{
  "d_model": 128,
  "vocab_size": 647,
  "beta1": 0.95,
  "schedule": "wsd"
}
Each number is 128 + 32 x the weight over its row's rms, rounded and kept within 0 to 255. Layers, rows and columns count from 0. The size above them is the row's rms in percent of the matrix's.

# layer 10 attention query, 128x128, rms 0.0913, rows 0-24, columns 0-63
size [ 89  81  95 108 110  98 103 114  93  88  89  93  91 116 106 117 103 111 105  99  96 105 109 104 112]
[[117 137 119  71  43 159 189 145  61 126 118 139 128 117 162 174 131 167 164 128 160 126 135  92 143  88  76 152 160 108 144 122  98 131 165 112 113 181 132 142 140 137 113 132 123 110 128  89  98 131 155  46 135 131  79 101  99 119  79 156  81  73  88 103]
 [140 102 128 106 117 188 175 162 113 108  84 143 105 177 121 162 154 139 157 152 155 136 184 106 155 128  96  58 147 146 167 141 156 121 156 118 122  89 129 167 148 110 104 166 171 129  71  83 128  86  95 171 141 108 143 127 128 150 123 223 105  98 117 112]
 [128 119 184  89 113 111  78 207 109 143  98 159 131  93 174 127  90 103 147  99 116 153 135  98 156 138  86 151  82 126 101  93 118  85 129 113 166 162  80  79 113 128 161 154  72  68 147 144 132 131 100 134 138 117  88 123 123 131 136  45 103  91 131 104]
 [127  69 122  71 128 123 134  94 153 142 120 164 112 179  97  53 141 120 141 143 135 148 164 176 177 151 124 111 151 144 120 119 167 152  78 124 135  94 174 158 169 151 194  89 141 150 125 122 166 131  85 133  60  99 150 158 123 156 175 170 104  74 153  98]
 [101 117 112 156 181 123 136 131 147 168 203 143 115  71 127 102 152 195 121 131 104 224 143 117 104 116 150 165  56 132  98 110 142 188 173 104 180 157 152 112 163 116 168 120 116  77 115 143 163 141 129 154  95 159 191 159 163 118 141 130  82 152 170 161]
 [111  88 151 197 120 129 116 160  97 115 159 132 159 133 134 109  89 105 150 146 140  92 107  54 122 139 164 161 155 104 189  76 155 120 110 191 156 149 102 128  99 111 145  96 109 147 128 120 118 138  70 132 102 107  93 120 152 191 150 150 118 123 195 160]
 [135 125  61 136 152 100  87 106 127 158 127  96 113 123 115  72 120 101 105  85 146 144 107 135  87 140 122  92  90 132 125 142  96 106 158 136 164 162 120 193 150 122 114 145 140  88 126  99  90 164 138 154 127 128 140  42 211 172 150 153 109 128  85 124]
 [111 176 125  99  92 124 123 125 128 115 110 112 183  37 151 128 132 169 137  56 140 153 108  83  58 127 144  91 114 127 105 183 188 137 165 132 108 142 141  92 110 158  70 130 106 173  87  77 169 113  83 140 110 167 132 167  99 129 102 136 169 124 125 146]
 [124 144 121 108  89 138 106 155 129 171 137 145 114 115 148  88 117  53 159 145 142 122 132  99 126 141 117 127 144 108 120  90  99 128 162 131  52 141 151 163 132 147 181 153  82  84 168 108 164 113 135 146  66 134 100  47 131 129 196  97 115 163  89 182]
 [105  66  90 123 194 163 115 140 107  72  92 123 144 153 147  84 118 100 127 168 124 129 151 134  98  61 124 163 139 111 114  88 119  87 181 135 194  70 166 154 116 110 187 146 153  86 156 125 119 189 156 219 129 142 143  95 132 123 121  88 103 160 156 144]
 [108 145  92 183 104 188 154  98 133 162 174  70 101 137 104 126 134 157 157 124 125 200 122 165  80 104 137 131 167 159 204 129 123  56 178 145 157 189 181 133 100 167 143 135  67 162 128 187 131 137  80 111 137 148 140 126 138 118  98  84 124 162 119 124]
 [138 180  86  74 145 135 157 117 132 154 113  95 166 121 117 135 167 124 142 124 161 154 133 167 100 122  41  72 164 107 155 158 161  86 119 143 147 101 154 117 146  75  58 144 113 119  80 138 176  78 113 123 119 129 143 200 128  52 127 187 120  69 102 117]
 [154 181 139  87 138  78  82 118 145 118  73 136 171  81 167 125  89  57 104 134 115 134 130 118 110 102 125 130 140 144  89 143  72 155 134 158 121 177 115 134 118 137 146  97  85  90 133 114  27 148 151 107 155 175 122 121 125 115 107 142 137  96 119 141]
 [162 186 140 101 125 111 144  96  65 193 160 148 143 157 168 143  89 112  76 159 179 131 109  50  90  68 176 160 107  47 151 122 126 184 162 153 168 161 155 135  79  76 158 132 156 100 144 126 134 154 144 133 148 173 185 102 151 114  99 115 176 120 113 101]
 [109 141  88 147 138 124 127 145 142 148 117 139 177 139 146 174  69 117 115 176 172 151 122 109 124 124 157  50 141  96  88 138  69 108 157  96 146 119 160 141 114 149 100 111  88  40 136 105 141 179 136 159  93 131  90 132 141  65  73 120 179 112  85 163]
 [128 117 103 109 112 142  78 122 133 168 152 144 131 125 115  56 118 128 122 147 161 121 169  82 107 136 138 184 112 116  84  98 135 164  90  57 113 121 168 173 116 154 102 104 111 117 103 171 178 129  71  97 133  77 129 111  96 114 160 110 220 178 112  98]
 [120 124  91 116  57 142 115 162 139 143 133 172 119 119 145 184 156 140 159 127 160 113 150 139 194  97 120 112 134  44  76  84 151 148 136 141  88  78 103 161 113 152 179  46 151 147 144 141 101 112 168 105  83 158 175 192 108 140 134 135 119 132  57 108]
 [ 78 126 163 189  81  76 171 122 136 101 121 100  56 112 147 162  54 103  73 127 203 100  86 125  89 147 145  74 126 201 109 201 153 132  92 184 102 145 117 165 150 144 140 150  86 117 146 110 150 152 124 145 110 146 150 120 108 102 180 199 185  63 147 125]
 [150 128  90 143 177  94 138 147 153 116 118  75 151 137  84 145 161  75 108  91 144 145 148 148 115 107 144 114 162 131  86 122 112 107 133  90 146 126 112 146 127 142 115  49 140 193 143 190 149 115  88 153 135 159 158 130  91 116  89 149 136  89 177 108]
 [ 99 111 118 150 135  77 105  99 115  99 188 131  98 124  98 164  89 107  81 125  73 106 104  96 147 144 186  96 128 115 148 153 114 150 113 131 165 116 157 155  94 163 138 112 198 141 125 127 176  98 140 119 148 144  97 151 147 185 106  80 158  80 108 112]
 [151  96  82 111  98 108 144 150  72 134 188 191 142 142 160 117 172 108 104 110 153 150 107 167 147 141  94 179 100 167 139 119  92 119 102 160 120 135  89 118 143 199 137  45 124 121 103 119 154  73 132  82 125  98 137 122 160  93 119 119 126  87 124 163]
 [117 145 138  59  97  83  83 101 152 170 126 125  84 122 145  70 111 139  86 139  63 130 127 112 158  80  73 139 177 137 183 136 160 158 106 123 106 142  57 118 129  93 121 169 131  69 123 194  85 119 129 152 163 140  98  86 115 143 126 174 120 114 152 153]
 [146 105 155  77 110 128 121 125  94 134  70 191 129  94  88 130 147  70  83 169 154 179 157 128 216 120 154  87 129 113  95 150 151  95 141 145 144 100  98 166  83 146 128 161 112  88 104 118 130 132 142 101 118 100 128 105  99  87  64 118 154 170 128 173]
 [122  60  45 139  79 153 139 102 116 126 116 104 126 136 111 122 130 117 127 115 215 175 139 105 150 158  99 126 109 161 149 139 122 102  59  86 105 123 132  83 140 109 141 123 160  80 188 136  87  88 142 127 138 109 102 181 136 232 133 144 145 162 173 121]
 [132 101 110  98 192 111  94 125  86 137 155  53 110 155 139 113 136 177  93 174 145 115 104 133 106 120 131 129  75 105 135 133 122 124 148 132 149 135  93  60  98 147 138 167  21 130  75 109 134 120 202 104 122 146 156 117 107  90 146 103 165  88 130 120]]
# layer 10 attention key, 128x128, rms 0.093, rows 0-23, columns 0-63
size [ 88  90  93 105 107 103 102 110  85  80  85  99  97 104 114 103 115 103 103 106  95 109 106 103]
[[139  53 133 153  78 106 130 186 185 108 120 139 146 106 157 124 142 146 101 202  76 158 124  71 147  91 130 125 124  98 105 132 118 137 169  77 116 129 145 156 208 123  92 155 163  93 162 160 132 129 155 150  70 106  83  98  99 188 113 110 142  97  80 130]
 [ 93  86 135 106 130  66 154 147  63  74 115 162 152 173 152 132  68 109  96 129  84 137 150 111 122 157 135 152 180 156 151  47 134 139 140  59  91 175 117 158 148 120  90 157 107 146 185 137 149 123 160 133 117 117 110  97 116 146 101 165 143 123 114 105]
 [137 129 102 165 161 115 110 128  89 178 129 184 123 113 158  57 130 136 146 104 156 100  99 168 122  78 144 169  69  97 108 145 138 124 189 174 120 109 112 130 161 130 100  94  79 103 164 146 192 125 128  86 119 127 130 135 128 123 121  92 110 187 108 102]
 [148 121 129  89  31 136 107 136 143  36 128 147 132 176 117 157 117 148 101 111 151 141 164 102 115 151 118  99  99 162 187 136 156 134  92 124  73  95 107 143 144 125 100  87 146 139  79 173 116 158 164 145 136 117 120 129  91 107 161  83 108  58 141 164]
 [145 115  99 173 188 142 119  96 133 179 162 130 123 129 119 158 119 185 110 109 126  99 111 126 127  71 119 125  59  63  73 157  91 168 207 170 133 131 118 143 142 152 153 123 136 124 169  76 166 140 133 100 140 177 125  99 108 151 106 113 177 170 155 147]
 [158 159 125 132 109 146 157 191 107 140  43  90 118  71 121 101 140 121 181 163 181 120 149 166 160 138 154 101 155 173 151 190 138  59 154 145 107  93 118 119 110 147  69 118 128 109 139 122 105 145 122 141 149  84 136 158 170  97 129 164 156 125 183 111]
 [148 101 136 153  95 141 121 103 107  63 128 190 134 211 139  89 119 132 100 156 122 121 140 187 179 165 137 167 175 103 219 149 140  89 145 166 136 142 107 109 162 154 137 187 160 172 149  69 142 191  53 116 142 122 131 130 157 112 101 131  76 157 137 101]
 [153  85 111 102 163  99 158 162 171 160 132 137 184  93 179 129  96 139 133 134 145 185 126 104 171 139  87 160 100 160  78  96 156 125 134 134  77 143 164 113 174 109  79  85 139 169  97 145 122 143  56 162 151 126 134  59 136 135  96 156 168  86 124 125]
 [166 120 132 112 139 109 207 141 207 100 146 174 137 169 125  88 159  81 141  67 100 136  99 155  67 131 100 183 118 163 204 118 171 134  90 113 119  74 110 109 120 129 112 138 144 130 151 174  59 148 145 119  98  53 166 151 137 139 130 180 142 108 105 118]
 [165 108 176 132 173 144 128  95 151 105 120 122 141 128 119 214 131 115 127 153 156 114 126 141 167 123 162 173 138 107 127 151 127 136  86 127 166 134 157  69 146 124  88 134 119 162 146 120  91 156 136 146 111  58  89 136 103 138 187 113 133 181 183  81]
 [126 145 182 121  98 116 135 133 168 145 150 134 100 145 126 132 123 112 149 132  82 105  58  80 163 130 146 131 129 122 109 182 198 193 144 129 102  82 140 109 115 124 142  73 152 123 132 157 148 155 152 192 155  95 130 157 141 127 120 124  75 101 144 220]
 [130 115 156 115  87 163  95 151 116 149 144 142 193 169 120 138 121 117 117 130  68  98 147 145 146  63 127  68 119 130 114 110 136 213 128 101 121 166 122 153  92 122  77 187 106 116 136 109  98 167 155 123 121 126 176 148 143 132 111 115  80 172 101 143]
 [107 147  98 115  43 105 132 125 117  58  64 117 160 161 128 174 186  77 113  80 158 153 113 208 154 135 151 146 107 138 109 143 113 129 159  77 160 134 116 159 114  84 173 122 140 153 153 123 127  88 117 132 165  87 109 110 120 140 175  96 143  86 106 121]
 [130  47 105 147  77  73 202 127 121 184 109 151 124 158 159 121 172  37 142 124 138  45  90 125 128 146 154 138 142  99 119 147 139 145 111  54 138 120 158 157 144  97 147 151 152  77 104 118  90 142 129 123  97 138  99 145 109  95 126 129 141 111 147 150]
 [153  96 149  94 102 158  83 206 125 135 137 177 186 124 122 166 153 183 171 136  54 154  96 203 143 113 159  95 154 133 117  98 149 115  60  90 135  73 118  28  90 144  97 148 111 105 133 152 101 113  96 137 140  82  96 156 171 126 111 111 161  97 124  99]
 [161 164 171  91 126 153 116 184 123 188 145 166 129 159 229  94 145 169 121 122 125 151 118  95 115 102 118  90 109 109 111 161 185  94  83  82 116 148 139  95  72 134 104  89 100 102 152 103 162 118  99 137  87 133 133 107  88  38 130 108 187 124 136 160]
 [127 136 154 111 111 124  86 152  93 130  66 176 117 108 111 149 150 145 165  82 120 195 169 175 168 156 111  76 178 116 164  80 193 102 183 140  91 107 104 155  81 130 167 103 133 172 127 114 122 138 127 127 149 116 106 147 100 111 116 167 132 107  91 169]
 [ 64 138 110 150 128 131 192 130 120 147 106 117 151 158 112 163  73 137 135 132 104 220  58 153  96 112 141 141 103 125 195 128 143  99  90 133  76  60 117 166 152 160 149 130 106 100 136 223 109 128 117 175 105 106 157 129 147 128 151  84 135 138 168  87]
 [ 92 102 133 165 139 105 178 141 104 120 162 159 127 134  96 181 119 150 120 139 125 127  93  72 146 141  77 157 122 180 139 149 161 113 145 107 138 118 109 148 157  89 147 124  75 162  98 113 107 122 177 129 157 129  94  77 125 110  82  96  94 146 106 158]
 [126  49 155 143 101 159 119 163 149  78  92 138  86 149 149 123 124 166  95 147 117 126 116 108 104 163 134 124 130 113  98  94 117 131 160 117 180 135 118  81 141 154 121  71 116 118 166 152 152 127 177 101 121 100 113 121 111 130 104 136 130 192 148 111]
 [115 157 173 138 143 139 135 135 161 112 107 109 130 112 108 142 122 147 170 161 155  91 167 110 104 127 114 107 171 108 110 147 164 120 150 125  87  91  90  99 213  99 150  87 173  64 116  98 176  85  90 125 162 161 139 152 163 157 107 162 160 103  73  84]
 [152 115 193 115 177  96 116 109 102 139 183  69 122 161  81 177  98 198 153  94 134  83 113 131 144  82 142 196 162  92 202 142 113 147 104 159 159 120 113 177 115 158 117 119 165 147 150 148  76  96 144 120 141 116 147 181 116 109  95  89 101 176 115 109]
 [116 158 106 166  97 137 164 157 137 148 125 188  90 134 133 143 125 143 132 114 122 179 189 173 118 137  82 121 140 132 191  93 127 114 138 146  99 120  91 132 124  72 198 112  98 178 110 134  70  76 128 173 103 115 155 137 100 127  99  80  96 123  71 141]
 [143 134 144 160 145  38 168 138  86 116  81 100 101 140 200 134 138 100 121 106 133 105 176 143 139 142 104 146 112 134  76 135 173 136 124 142 123 140 128 155 174 150 148  92 104 119 193 156 182 124 144 212 105  54  98  45 158 156 133  98 172 149  95 113]]